From a checkpoint of a small transformer trained on Wikipedia: 10 layers, vocabulary 1024.
Each number is 500 + 25 x the weight over its row's rms, rounded and kept within 0 to 999. Layers, rows and columns count from 0. Numbers have three digits each. The size before them is the row's rms in percent of the matrix's.

# layer 4 MLP down (transposed), 704x256, rms 0.0562, rows 376-447, columns 64-127
095:486525488497530500440512523465488500514466492461522504499485475507505475505540492502484473487463467474512463478547473510484476529524468519493482488505536528505529497482483503452459519474476537
098:485475508507483480482516520488465485512492484448537530500525528462529499472501475531475512465525527517520530505537517524521494492483507528468470491532456525478470511519456496488516528512473519
094:512485471460506455502478488511468485472512565524508559508508519497510548457475474525494514529539490490480503478508466490487486519514424538521477486497509474531549486494495530518472481500522520
099:514460473481474496437503509528532474509507474509520554484502489483497497493512474486481522494532477496524487507492503479537489498524507522464468510495524508485453515512501518500538453486497501
096:477517517506526507476504525465477505497509507518492521514480481550468491484484519494520507498520528502494522453514482496475521464522498582518494517495528519463511522495464506496479535525491532
101:483498455454470554511518543484463529506463509461502508534489473445549456517479481502532516508524500460503490475534519447498520483518501491499549475512487494475499439494477524496523530495496532
110:558491490504540500536518525492451530480536477501510478468531517502475549541490549509501478478504480504479453494534517519518455489462483493516543523513483514469523503514529452468523486522510510
101:509488494524497436427538527496500490519546529558456506476475507508512477497529496556517499513510483507520455516501507504518551474498477534488509479506485491491525494517468489530488470511503534
106:478527450507528490493526501475501479514506496514498546518469527467497507546501516514502486487517472477476487470471492464553511506476458545511472462509481485475486527542552487487479503478483511
098:483529479497490462512500502517486507493533505499454524495506511485528508468477481518466485498487530502540434587505465520501573454472531545482468471451529489478517471476524481508503457521498537
103:514502477497477496478446527498499514508471548530514494467503506510473519502499516468490493479481516511494493487526515529496490498469485519475521478474521511504481504446463475510451478493521487
106:514458509498467551493522498487471488544513488460533502483474490490500530470515498546514517510501473502465517486512519459568530480483483509500501495520455500493490502489482509496503554517474524
104:497512553478496520469471492504467539476552497506489444490445511500497510505519473482492530543488493475513466486421513474504474505547525526518504502484465512503478512480526546476485461510504472
093:476485506524476585469458529503460500485511505508481489538477487511517460515503488489491525510491485502475450516481531468502492506487481472527504501508474522489471466467524535475504518453453507
107:493513511461497534513493542512483514464492496461481486498490537483521467521504523490483498496520520530499486513507523536467454557541453496501510499492547458472476505515496494503499488511534514
103:498471480460509517554488518512449509502535480508499488528430535515456529490493490479521552545535521478507535520508465495521502502481473478494520439489554492500514526496529543469483538513513523
108:536505469528499452477503538542468528532550523509463465510482487506436530491499457467465478505503511486480488537502513502459489516515523513477489464509502492496505501519521497471449507505476528
084:509467494493523475492496511514516462521490471494493507498487522500528487505517465490497477474536547480490475493468520478503500486519479517485479501512487531538449521503509546513515548483509475
102:536440512493526521436495506487488550505540518514508493523431497516530526494501487510494531508503486498511518456502525488477508478485463522503480511477502486514526498511536508523493536495470455
103:543464495538536474464514508503523509472488503501539487492464453487533497540523499545489517481528507528515482472495497524521496518527450492468497507502518502505495490533465525500502513480517499
099:544527515531500504492503490560481494530576473541490527531538558498484569478516542507506494565529526527462524480468502518490470529510511490476449454493524506457518530529539481472506484498464515
101:504499521468478501551459537522508451508542512510447548493487522483451480506502502503526509548471505523530508519533492485502486492490508484515495528574564468465515504484445529486496476502502486
104:480508498485496456479506480525509486504532517482510508559499504549509492471444481499531496498484511494473476535493542539526498417524503498445487491482472466466512487487461532493524473536508526
099:472504522512598550460439488462519509459528510484527476499511495505480500482489493508508480511480538505519482507525519499509530535481521513540483506455510530478483484518553497520492492515495478
099:442481527500518515512550497507488512461497517493519499507461527492511528517470513543505493536489480526508508500491427476496491500532513460475502525471528462510526484526464496465511495519528491
101:483492555530552533483497516543486539530517479538478493514514494486504513541523464490464503490487532504488481465517517487463468505567504479460508509497530510523552523510507543452494455484477519
082:500519469458532524519497493524524442528503544490475473501475523476537496486510466510499445489470483463524483487486522474527488483503504498535470507540507479504431490465492512497495508512517526
106:484478504533524452484462525500502516494558518564500471458519480475478552508513533500502486510539473440499474491528508519478507511474508509507465500505507505499514534491505450529476538456544513
099:507480477534489522473475487451478495570569507556482518538524516504484488473550503485466476496462506478530497489439503516493504495506515511510526489471482497502533508519498501451518481513477492
094:482475494487497486464526532470520454502462482507495454480479509478491503507498492549460532517500453516558514491536508455539523471555498487493470496523475513504490497467491497523527551481533484
100:492499470514495497521484535477540570499536485480529540515428488553536480482473440476509491487463502503527514534496475497508546508490490526497486493539497452519497485485442539501497504475522508
108:497516491530509479456518457483514500482504493516542475508480468507496498519490486515491526497489455521455531475469491514494506524485512474540529493490525494479502501466525497519496483485479547
106:463529483502513563522509495462491513522502493543488513508503496492458532479495517527432456484444472437541487516491486500516504513490503490541549503482477510496510484549522497456504491483473522
098:513497527534513499509515489509506431497493520517482450503535491516483527486503488514490529468450506511463495545523482456472485492471506503486515497486495508480548516491468494519527464509499494
098:523521526512480551491478535501507484441490471499519503495531530482490530498472457433469508514494484501520473469501525485397490533502462502549505525538510506471521474491463507420469525461490548
094:470504527470504484487536469483495479498492457495504527533537503513505499493507495549503542503581484463496515498519495492493528452520534475500527486486503465503511488502502517522503490553523485
097:509536455493488515478508484462513519495497495503498506497483472480495476511507488500468479514544487462479437495515492488518563472508489482483484533507531508485459503430502487487489519482502495
104:534501519488482500497523474469478526510488481514518545446484520472524481467479474484477529502486483515495529461462502522528543469509488495485509527483490510524534446509504516452453476513497475
100:475482495497505489520474504507517524487509513489482520498533452504487440492539507446526461467482519483499500471495550465503476491489511479473505493480486495508515521496496506472494506489486493
099:418511509484532498529486473518446481484495476483487494487489501500505524486465494477501487490487549513476518512519423495504474526486519499501468483472543476497514499572531493469489483503533519
097:529517454471464531499457495537497511494476484467482511484518500508533472501495500530501533466512533464498497515524502515504522500539464490484501502503539488487538554447469482495477457465517492
098:495509514465530479470483497487528462513464516484483529539521513488536557539435493481520555492499513523501532513507488510531477486502517459541492484500510444504507484474526491485483485475489500
106:484455453440463517473491497491508512515477497523490491508526462529491494456524470468454520458491477483529492463542509487509477529541460499484476469503501514499500481494502494468469473479521485
103:550478517464497514501498497463510486481446495523481486504523480519544499469482502499518466450519540474485485459464548500527530512506509521476527485515500482470508521461536490504514505488528487
098:520508508467484502503489517453504461477514501451478466463460441496535556515500485541504476528489500531520521524509468449505490517491472467466508537473485493538543468482524515482485484500500510
103:558466539507460491572504482491472483538538535476485483519554469487476557515499514493481529456507537483458511511453492519520505519486505456512479496499536496480549478522497492492529480510513506
098:453497567494485504486517495469470529476511494480496481510473524465532477484545462510481455476474506535512500559493521505500492478464507501489533489507497512496520487475537541515477539498495481
102:513562482495500537478471483499489497525528509544513502512495510441517497476467507517478500483521551475526467442523492510479525478513505486516532498539463451468464493478533529464467503532483471
104:480478541474500482494526495508483466514487526485524493488506537509512502505531480557475478499503477488491517494495521511517491528554522487538486534509493515492501484463485458498476490481479487
108:481505497494535518454488509508447456446476467514506483516490534485475526500510521492502494543472483473475486499506530468479485469514503549519545474437511531500505524452493502506548483500491507
104:512518473509516459492498520528483506511493504489489470497519498457554530490520495491468550540513513513498519476476496523497548489508501519504488515481482491525496545515492508510487490534557533
107:488507497483494504523450528471508504511535486518514508526533503514498480481463472530495500525446446499576511542467512512518505494481526546477483469513498477463507467467473513528494490453489495
109:530517507490507502484539524466517482466488438463486490499498516498521548520491488484540537493506524542527551554517518538470499496514531461485525533415454522477479476498564520491479489446502483
106:492544509538507476500511480470488501512468527515524504495492479518541453518496450485506507485494486472514471504524515534490480470505482502495547516491528532494468492513534516480469507536508511
101:452564515530549527493502490493503473507529480515485524493480528475479512481522487513519495534536477526454475543513532483521473503517504507520504503522510491469477505498486497492486507510513545
097:511519529503512498495459531484465472494500486496511473468506498496544501522472458531487498489504465460507513516566536530494479493521510513477519534515487443543525470464450471502512525477502464
091:472506496503509501478468497501488523508526561508451498479516489488480488507522516564467469490516517495515502521496497462520534444529455536539502499520486516465472508504531499490508463505498536
094:483526484469532500553517470485500509525439515524498510476491526482489467498499513504545466522465513505455474565502530494453509491546467524532519493500489523499489489490502486482484484497544485
095:477519501491546571486518492512492543549508517488510471481450540491470530556472482499468511532517542508502509484499486482499454478523455498543450486467553491485487502519488498483539486479509480
112:498480490524489555465495530510519495504524505483508546539508525500500483543496501474487539482518477499480501472516489509526539481489512488463532466550467490554531476515456504523506499497497520
096:500468552500515511468422504522523518543495486492487474447530492518496496497526519525498513542484488531528481495482489495542517579485515517457468494527499510496517496500524491494514545483468475
097:548513526478527474490533512528510505490469517481492487528529484500506508507473488473492511450513489534509493480433483493543453495507489520529520463565503483473515498505497477528511431464467509
107:520534503534508507470462472521517503545475484488485530496496551545472512509483542466495522506496438500506540551514481499500506550486540526522519529495508496486523511541479492470507505494463523
103:477509448542544521525510542476523519512448509482510481481536521531489504522495544515498499485491488497495471549483509463530455535502511488513532498541573483517496495525500494526525505498503490
096:493488511504506525497453496499482484484497525490482501492532555482483502477509512477536492504505529516489497451483529471510459486527463503507514460508512499488484516491504487543484487505564531
092:482493492453507511492522455513508519493489488545528485522491416476493503488548499522502421523505495452463473473537512488504460504482500489479498488536523528486547495551500473536488497459457489
108:475510476511485470526506489521471525525495467495508525486524510520469507436494539502500545507517487531487508504487463499520503505494511521456460522488538474479532503508507474468522492461513447
104:556563510524557489521501497468522523466491474487507490514524506498508498487500493491471484461512547493496462522491523445517554522456489524515474484486484507498423529529506499508491470504502528
096:509482521509508477521482479480473531536518530511504486508524453536465515521488543514489475491486505527490527482523435506516538506550498555559503499472483494499509534524498520505492531501509467
100:525524507480501444460511501520468465439508484483502494469474493493522528551502506523509529523499482507493526526501492474536508514529470523479501521507464505469488512530501474469500460534460500
104:479498454481475529496541505481495482449452494496512485474553540505534513486476485523499533492517490471503475480498534505488495497537519476494496477489511494516504520460508499519511562454491504
102:481484447483493540477484444510511490506495457502478484463495521480503492547509546521506496508523468537556522487507521470510479492534487480507481493506505455506502492530522514483481530487520479
# layer 4 MLP gate, 704x256, rms 0.0881, rows 377-447, columns 64-127
097:477494496493481489490497471443477497490490501480523525469528501475515503503478508486507484511520497549487500480501496504507511516524518508484462476517485508488504501499488496491478508460483487
097:508463518505505471497464514466546518502529438493533504491486477501528530493515509495495504529481506542462517517559541488511504491504460491517533496444518503526552527501536501504477473492476476
099:490501495503504494510535478499501513546502503505497470481485502533500518503488510511527465478453517490503505503488516484511517559508448516486533517520491496533496544489476502489504488483453465
104:445496484488486520473478489488527529529488501450511508506509487454464466484477464512458496466479473462527515496505502535479519519522493508491532483502534492471508480528530528475481474486508498
095:491516535472498487536499487540518526515489481486526471465525552486526532531462526504470513543458508525512467484508530512491503478473517498565452508496487537470530528500528522498481526496523475
109:483479510454450474539504472476507480474475480491498505524467505508511486525505502460483481490527502524510530491511512506479492475485529496484511462533510489521501490454489526488482481516472517
104:492502543503499484493499502452465512522527470480461457514495497500540503525431501522488454456502456546505515497502538495483526508538538491526546505501473520473500463478486471498488498481472456
107:468473497473492515518480513533487525538557484458489489502531511491525499527466515476487486443526487506521524482520494495475508512523528527498524498500477499464489499481496504504512479500514506
099:479461524479479544523470476479513519516510494476546489545501493474518514519484491467504509481475519495493538514528519512518481492499461488490518499487475490514498474488517494512511481546494486
106:476516573521511518498528490508474547516514492471529494440547525523512535549521476530501501535533486514484482484548490537501495504512510527519518536496492516508505497453511492488508516492483487
105:481503505504473517500477490537485504455506500478486507492507483515505486495461477483507490484490499497524531461502448512526513495514542483507499499479497488453475502512517519505497479484502445
105:458565477470521516469504519519480525481516472483557516486521494555498514545524559506499502524537508530526530510497481499511532496510474497505494476453542521481528534478471552520500534486450510
097:514525517501490504501475520521505497502512486519470537462506532450517513489519499507466475489517555541538510501507513534464541535482479491515510499492535543536511478486535506466450543534458476
106:513525512514482521483522469466533530495527494493491517498495503496478548483491454507492493483494514544532499482514540491509471481511484539475515480465528491524477474473524517502479486547505472
102:496507535519520510508495473507464482493512479496450551528518503490500556483551468539413493511523572508533487503477482539483532494511518528474507492523520520502555489476511495456542484505494509
103:424505522483497497513480512465479503493519415495507528517517523516529511454495493517459491496491534523518478508508516520541496511537493496453542515573504552497534534506530478489511496514514486
089:477507518491495515490488486526521471497517506499479512536517507477471475498505488465491528538430474502512523465526484498513517543461493479497503495527480478479516504544498495490521502481523513
103:536493452485516528483476465470482473481524454485484464499454547456503515520517465562442530506523533535511488471492505504493547486499466519444473517518561508493486535538496514459528491477504502
106:485501497498506435516515494493531511512523481481464525485504496507479536519476491554472510456506485499484500494516489497493516537487510547486500490511512511523509521516517486536481501516524498
104:527484500498499515525502482541494512517487521479505507501480489520486555507467512581488506501469556503513552509534467545486519512539514496492497463529517533466498503482513538505484487539494504
100:445513502485524535474509512456466517503536511481487478508499502476481500517469494500497500507537510509504474484545469533510533501547461532505492525499482519473535557453466496502538498505500519
100:483502549500532518529527515490449510492528513479481488488496547476515505523503528532480498534569480511524544502517471535500527496529504482521537468499520515516543479513500503498503509517483460
103:496501515491494506532492515435507460463505522479514481473502543469530482506458504490457512526536479538528493458471553476501523513483508524512515469509505488502518517478515521464488531492479508
097:510517509483456503512489502452477490507533496522491480498516512487471494507478520470516470492463458479519477475503471490492494513516517508514504512530561499491566480543528537430521528521490487
098:445532548513508532530501522465488545469524472491515519477505472513505525467483522484511468534486454478494480457469506509472496494513496517520489517485516543531517528494481496464532536485481531
090:507516505495465504483565499477523484507522508470561499516501529493489515474457490497498481532496472523492494513534484450469536535554491491477520510472499517507501510507471490478481537501512452
107:448533512469490493484481470428478471469487465484554547468493512472487512536474506515493479476537479565530521486517513507473519513497511518478512506461487526483557486491518510490503536518485508
102:482508504518473514567496492460516482469532473499566521532485519528505469445499529492465478465504497502523501466483544470463529474495503513491519486553486513552511499510488536463529520516480517
095:452462489505512528502512490525468496494506527499528538467517519515516479503481497508481506500454496516509468481456497488514515510493510528517531484482465520492486485535502515422541507496478523
097:508508500480474519491510479513478472495510491494503507529520571455476496486526493545474486477516480520513509468510490523449475467539512493488533494509515492476499498461509534479503510513472493
103:499469518427452464511484452479469519511506458469476524506482490505520514508489476509490486464437487511547539477514485496442520552511472481495494492516487537520525485481515465512504518501485497
102:502525511505465471544499498469528526477508497449522519453476516495539532504502509497447484520512496555495535500524517531494512471494495549502505481508548523474484498494556497497458495477478521
096:484475554505488455536474491493511515499503465476542500494468544453544510512533490521452499517547493494503505511464518550487499463525518463489481510559478541534525515478505472523477470525504452
098:490475516521480494486498483501491480487504503460479477525486540533456490455503541449478452502512507525492481474480529487447498464542526514531492516532522494481495497495499567495503468536520486
099:476511538472507471523526507499468534505545499479522479527523476494502527517453510500482514529537514515502527530527518489475504511521470556546546524474498490514461465470485518491504494555469499
101:526539543485492527500535515497508510521475490459513473478497570460528482513473467533470495531531504545540475488494558483486507498512478530507529502500530575513504476477464511480506529527495505
099:466500503484471496555470522483519490469504473495508499514485496493511503513506512479454531489517546552509542518487490500568532490516511550441501502511496492530479486454470517509520455517443515
096:483480492490474531478483514493494500498505501466515517522471540511475534467518513474455517456545528516518526492497508484488509550534504523470580480478514485540528542505474507430508454531532506
097:486462504442476472495482493490470475478535502481527477505484542505526524501515486519477494482540522527505468480481494474503497479514499500552494489547539527501507508496541564485500512479478493
098:512505500482474482513525486481493485504498484511482485515493546483496513509558441526468430477502526559493532460475530500448504496465482475487513491514500524479464444478489506463494516502458493
094:497516491521500485465538486495474494493510480482485516518481553503521516542493486509486476476523519495549473501473524474472518523497507470472468534534497518545551521470443479472515562479521481
105:460505522538467456486572458503498540497552475532511507505496487507471485498493522524506478505498508484500483486491526495487502539529507535518496513503476523484510509519461519472528487519488506
105:476529484476507515463489482504468502465535463493504510518481472519524527533501535521491474498497502510527496480513502531426511511499491534491474487519534536494510525512493543482493521469510507
095:482533486470523528529540490514501543527500502478510536499484581522529472481473499489485523489488500459508514535524509548487501492504513484527531520498507464512515518511531503463485503523494506
102:515489519501492477497525470519488515528529475466544527505508541490535522544462521533491504498486489498520489478480497471468517476512474547529477527458520493492542495517501510481526497488491508
096:539517551494482475547481504469495488489472503463579524507451516477489528465478512521480478506501503519500478458449549476508535540510484500501497500503518486548495508493464485470533522570501479
097:479486484499528513449506518462542483509567491468503485522509489478495512494525493485504486492487502499500541509535443495522506515515460498541503480488514511503513527523441513507505507519514501
097:512524539517504541517499448513526511519489516490511521531480565489535504534535567454500495495476472536530494531491519495476503446513504554489514495544506493487520497533512549517527507482514540
101:498481539461493491465500509481484523458519473499514521532478519506502491486481525488473508455453518512522524497429533540478490490521510505466483542527491519511522541455523521447494510516498486
098:446504499475484469503523533512515462500487486512489505499479509465505524488500471483460514491489514499527497464527502499481497488508511519519481465534497473509518494504471501499527509496481514
103:473502507489512545494517504495498528503499497484517531501514525522526515522509553535490515520468500495518531476560484536462523502523533544506486494506534510458520510505445513495509515509528493
108:468508502504481485488517485444517462475493435490459488493546488442511538511491484539482476465516522542509507504498532478481544514511453541523564511503484520519474502449492523537507487458481485
101:497503512522515537524522548478510518548508471456511512523488500450509481509518504513513468471462503557499561495538510493505487483525512514461554492484523511450498500467508507493534537503513515
104:464517501480498493492517546483495477479496437477547513500500544488483502489511468457477494485509521551532491504480504498492493491519531517499535471478541532518509512458462508505495495514462462
096:487534505473511513555475464514503536468495454511496517496468503503515511528484509552449496459493494530587494503514469517526544496493514500509524482522556549507533509488461513492513498482517496
094:431447518506503528464442493473491505492498481469536494497523508531515505496512548507486477466478489532502491542514512530478497505559499533489547520463517506482504492537488478510517477491507503
094:494511512504532510520500492465524500496496447481504505497462519493524473517503473523482513528506508526485494536488487523487506492563499535508511503496479537539534535482522479502470463546464487
096:469466530497515446518497468498490511473489515455487482473456531529494508540457524507507466497470518504503506554503510506482537486527476504538485516523539558502499491521489534484485527507501491
107:506516552499476531500474519489478495462472445495508525510499510496540534478488472475436503495508511516525506514471456555439477458522495541504520502484465533533508496458489511489521480530496502
105:479508521472469499505518473459499501530504480471520545527476533527525510525510474505469468517527490515494548521493521493487538516534537525473494500507501501540507480475492494500535498546476530
091:438466460486502505478484466512468521520507436500476507527440495533528505517439508505473536514487484500560495504433505507490515472521510509473523521536477535496496530478515506466500475460459531
108:442517471510488511466454506471510517491544440499519473486455488502464497531467459479466465499445501535510507510432519503451531516519505522515497524482476546517526512489503488484539485477488521
100:534456538476501465519493473481492495494521473490536497507447515509472527466529559464474503467505480511502467498494508503505500515505495507485492526494508508454508495537478521486506451527478484
098:490487497494501508490497503501493482416471493475493523476478515512546508499515516445461495464470549522506525495472505493509544513476494540468498464544496498523482533486499534513506506473494515
095:490477488487497497494503490474468516527521494506495494501502518519531540494464480529505527500510480494506477452504538483521511453530525498488529474507504478527457483522503501520490503552482485
107:490504546493500515515517529500500512510493494492498504496497534480556526548497508518466492510478533510501471536531520554446540487527517538500532488501509501534518504482514507510441488507492530
104:480525503499510514488501525477502491482487507460537534551488529479516555479502502497517503506508514528507463519478518499469476511510474509492485463539550517495534507484507502479495464485520541
099:500524520499511533521478476449506495517500472464528505493492527494487533499492575493503480467520496540476475495510545475509496494513466469514503490497497545503527512512480525518484519546484500
101:498498530522515549562561476487503549531500478499535491512542518480481489498519514481491481487504488467506500500520556514446431460484495492517571533486527491523489520472520506499489477482527477
106:472500502523519496546515478479520495518474485484476493554461531477473524495488458495492501423494489556532516521539496501461511526517516493489513470487514506551507488464472505514470523518524502
100:516512518495466494484521525450508478479489442494533578518477543527488539529516525509486506503469498536521527508522532450486503477523509548510504521488558510525532523448499487485522502516508519
# layer 4 MLP up, 704x256, rms 0.089, rows 377-447, columns 64-127
090:520470490502519516541483481561512522504530473505461518514528498507496537505512540508471502482513544481528501523540492478486496512524484514478496530535496558518531519481521483514514463518475489
092:469498477505498482513519486502533498487497518519512438532525501534454504478514529514505498502512494486518471485477480498505506492497518479541528539489518523491505468501519513500476534529506473
097:538521530511451557524537495510498468488496516488452462507506517500516493474505519475514466451505477503490494527545477496512527479442500519534554472510508512497494476481475507507509502502511546
101:509530463453508488507484478489463496561556464493483467527485497477493501539471490458523499447542496544486491519557480472450466481502448502492505503475495522493477483482500465484508526510514520
097:521464501530520505499478544501475467545492527470515472476563525486538479504471495509496524536508542544476506485497492531521468500458502475499521521513482466488486513500496483476497534546493455
112:502474476502502503548472512502461518473468505480456495516490483424511519499528543491525519504476508472512516488534477516483503510490481498502518509540542503487506478488502543501460489490473490
104:501505478496512524443509520460504509521502491491508439495486458506531486516487509512543516482478466553514490505529537475531559508530473524526525519471475498502537475510482457536502489448465460
113:492494477453510522515520479492534493551516461509521513513520480470483500527453505460531470460492457483494547495492492489510512510513507490530487518442486487465491519497519450507490494487525481
097:512522490504481503526523462503477467487529518550471494483506516496510506513517509506502461510562544501489474495517476457477472541519567495502516541497507480501478538479476499502468493511480480
102:498558449513484508533510512487549487462459520453471469512461523491497464496437463523504504479473526522487500510506531561491560470484512523493490464523482491491538459496469471522471476549495514
101:513487459536489513496499562529490492508513486507520504505515496504515496467440493473507492490478489497483501503505450505508508540519490464465526500465485503528540568497501473511493461476495406
100:472486537497530512523457542468494494522508485482512517514501493555537582533517491504488494484519477497533489518517482535483497502531516507490493457516562495561525520467465517510527551503480489
099:540515519460495519498492540484555497467496502491512462500471494457497483491491506497487556485479504496543536502523507515477536507507518494528512503512522545515533486506479510464495501487487468
102:493530483510460531511537496467471523519471502532489480450493484505535505501493506461459489481494578554532531540485486493516512500501486456515490488428553540477476490495494494473492523471505492
097:468472473515468454471445541516527462449487536495476493467485483505493479498506522545444522440488468483515488480466492492535488498488517509464506498454504455470490501539535479509505463494510543
106:495521495519512520464512507488492485468491473498517529535487495533490502510499457527528472519502518512499512531444511538506499517534504509495519501545474504532489496471491469545480539516487471
085:497524516481474525528501484483485530470497488517503482493503519468515457510468483483485517523466480468517533465508508456514493483463542473522488479511520451446511494582555501495494529507495510
099:456526526473485491542501546464491473488486454491523483529473529496538549519543452534453517469516507488493465503539507484474499513434485497482480522495586496486490488515501496483494511493533523
099:452564465506506545493505488487503505509485511478469458465467532508524505509492511493495491479509502495534462483546466513485560523480510512521468524521513517500547480494468464485491496483500513
099:491510504529501549531563505521498499496487490505525449451497493530499467471505476441558496542524485472504493545494495492526504500487481517566514512530464477526529501462485467532486510493458510
103:523505522536486505488512510497484515524515496464505503516503483522513518461473491465528488493504515484489481493495465498489480505485481495465455499549446475544551472515486501538503512467497473
106:515472528524465499471489509480509483522517510502519504501477511510526522526547484510509465517519508465502472520510519468531544507499494533523528495481478433498521482529534486466500511526520528
097:494468468554509455487524483522501476513501485493511539468458452483492499442508485522495509501483484450491495450489513503536511481504477510504507500531506521488462537504525468503508492470495491
093:523479533531499475499498484492541455503522530485512507466519519480498503517501554534497512517497531481487499491525541451478548479496484515473480502512504483476526505513473524495552493517515496
097:506518513498530484520509465524505505499537509541518537500477502464513493516474477502509505457498495530492441467493473494514469500518485504499506533497485473608518563498486471512476468520525488
089:524546470452444531481552478484486520468504502526508469441484506517509488507480480479508481507477489492497490498499496512498522518535509507471492511482497514513505539475476500493516514523493455
114:500517452510491512494485480458465514521472473517537498455525500506482505522504535501502446467577469515507485516496524546509485497519495527486500510463527536482538513493551485534470503502523534
099:465503496465485457509464547507531467501500517519468484490566484502492519519480492474493504485537491526540521513515469509554546527497509490486493498489527496459473472509523506542439489512490482
091:503492475513480510514492511459513531465543466482524529489458478524494535500540481484505507508552495518503510488478497496510509506533499500446457457512524516533554526513458445509486503496511483
107:493497498479508488544500505455523548556528482474508524539482493538506502523462518457530493464474509490494540528540541430504511493479511515487499504531535506492478507517488490491528476500539517
110:530529462488476471510504469523507521503456478511468500484469508484494520550534520542505530452506499513530519500508514524521513514476496541489483464494522492502460487487501495502527528518481515
106:508482521472473502523523542471527526491495446526518532502513495525516500463511495477512453468509486477513507516496499529522471498483505485538536512452542517490500489497497515458500452524509493
093:477487480476493483521482507465541462482531521511505516528509544506480515502531486494482518501508504468518486522526514437448520541526510500517519545495483468505468486520469494503516513499450506
099:497517492446515531504516511531487525526496464522524515498551544476513516507517486499504568493500550480516499499512471517505512508467479510492484461454511484509514507484501497502501508475485511
094:503518513515509516495429506491526515490501490513519506484494499547517565495518566486478506530481549524486534479529490509486503496491493511477538481488544541508521500480487484534547526483498514
106:531509477484508531467437511505531474540502509574474497457516474468499516509474492535520483525511517504522499532531513528491511478511473517538491493477491555506499511486506501502471501477494507
103:516470489503488521492494515536492507483486475509457473481485507519481466442482495508480506486471505497502508475478514525482456520482511469472511514481481505479508495550497500514463517489515507
097:502503476462453489479487475462481499535514493507488510500491508537483521503526527491467480449512510472477521491484529503514508509507514506445503482517522492518491566501495517481512492518566462
095:506511487512481528452503449453542474509498517475518491473497496490511511493507529475508484566479490481528505512503525503512497495482437482460523463476510499464478511531525529507540545460497506
098:520507515488468507493499508506533508485507521507538525554469566495516487527505509471519484519491542534503503530459546533476508468473458478517498490481452501471528483562482516461518489536519513
091:543499476514494514484487462452497514523524459463504527516489512491471526451501507519499528473534493498505454520516528483459490499477474528422502526500495501479506493485489479444490503457506558
111:551516515502492499492455511520507530529515533465518478483515458512519527506460505524520487449488488519517532492511484501551490493473511473450547488483501488463452523490510500487497508487504433
101:474470506497499511505491482477478443501520470502469495524542524504513521473511515462518519477548530551482479455517481485508516480508500485496499506514483504512462517514497538479518414473482528
100:488517530496499511526489495491470483492470490506474504525500463496519525528533467520475512478429535506500470485525461478477509543501463485492471527531452478554526489447470488511540531498513455
111:514470491519495455559497458463501529491482484534512508471501498519525548539504464535495504485505541515510490481498499482491444511477499526488453470475506469515519502488486490508462522516502506
099:522460524481425476487530542516510533494528517504509522481495489534468467459528540489499509494477471487486503551478484514525486502479546515468487476548489550509495513493466507490497514529503497
096:469488501454485493502541532484479511529522504497533483482497514541508523458453498496490476477505520509501534491537487519516514505508479480475478493470456448478532496478527497518482489503533521
106:531525490505484480506501470515477492526506492513511516491473523454509528545476465532547482482501497532523500511551501507525500507488466472502513476486545501490481501479477492473467509462520492
108:479505504530510502553456521446478503529465456512516494518515524504466507523497469471501506491487514535470495468506506486553490484488495518513529450464517489455464529494491484522531535486483496
099:467520512496491487520528552520507507493497488468498479533463480509533537496524431512490502457501483486421481501551490502488512497497458503469505519464474479495476485475498491523489516516523501
110:561492512479519531457469478499518536503527560490519507574541508494518540508504516516490511485488503510489514498526513467491482492472555479488482479535509492481497525505509494513492477530502476
107:517538487555478454512553441519535475450500505518492535485505454507481471544485498507508481512491548533502521533451477502479499489524546518538459489497458478494505496484486518488509446496486488
111:475521491511521504476533498521492499499512534438518509537474486481526495523540486505485529518467518472468476466552471517499494485489521478504514488490491484524516509461535494518529476523523460
102:535512525491527522552521493536542534462518493474478462511490462510523525519460533511535438501479526485507516514518511510570529501476489476559482504486502499507524473527493504486477497497501497
099:524502476455493501448550516508470452522537508521485495463501497475487484491507485459514464498472520479459562468503512460497512492583473511501466508529505497520500529499490492495496461496464498
091:544466492504530506487471532498488529497510527457465439526520505518582471503489488528483513499466494510484482492529499509479489512489479479533566518468494523510488494473510508559496481508448474
091:479455524511479485491493531526463475517498480517507500501492518529518521520489498476462518513507463518546491525518485509503512504510519517529539485516495561484521517520520514533552503520532493
095:483526519529502497464521488479486522473478491507514527504513523503498474439519521498491467507487522506511484488498531493477477508488470492499546534491513521503476471493486481485536535564475514
118:532505535532501504498513494498513508535489496477506510499516504510461519476519499511552528514506495439497484476494468487490446499503471502506527479482519481512521514467471510512497491489532494
099:488498505510495505502477509508538529513494515486497472528507505525469539484487489495474484522507492484479518489504485513512495524488540515441476513500513504530492485480525510499528471520519501
092:474536499470547512475520472493520436468504483520456543461535510439548483453493456501472525530519526490550493501519505481508532463523494519512498515501504509518496508484482519503512512494472510
104:499527515458494522481526478483499459498510530499541535517497565468523494517547513458488483519542505493524532515486497496484541529467506531516507472508540521477539493532520515503525474502515493
101:513487543448539507519566468488495497499488476506515521528489496510500546508462518437514506504481502516501530499467508470501551504528501501484463543505440470491485501527491497460529496551528526
091:485487498498518480504527495495499465507488505510541462480503469513500473499480489496514539548488466523493484509504516485507534481526483527520508488472531536463529474543458501485516502447479547
091:506474489520542456516526477488460515489491471507491484478490482499523527467506494518512521457494487515467498501505499467486477503462541463516559457505491524537502498532497489482496556507480477
105:530513534437477474524536503491474527478488517490554490513486527457496484483537490490481501505565524496525443475492524484505461473477472525471480519513506505489511524522469552482474524516483488
101:513469525466509481496497470476507474477509492457494534519489523502465517453502493498513502547499546533507473510496506498486456518505450472517514523497474519504490530526531495465487491481510537
099:486456533517552486479518454568470541509478506501475526498501464489496475479507445533527507515461468502543512485491509508515489524458499509476511548482499488511487507513524490483491533482519503
104:461458523492500502477475463524498508524505529508497463511440453581511454517520510456473429528494497456549539491478501536484493534527487490481496520516483526489495463487484455511457493474494463
100:518517494487515519512523535533462545530539457461498516514487462560450472516494527538538515471522475520505530482509515498471487560525481498472492509496488495507533535511479504521516506492513514
104:514505505499433491494501500459503483511489453526526501539522549486474486508513491488507519505494523498494497473456541522517462490527537468485544489506487502511526501467502472500451530542533492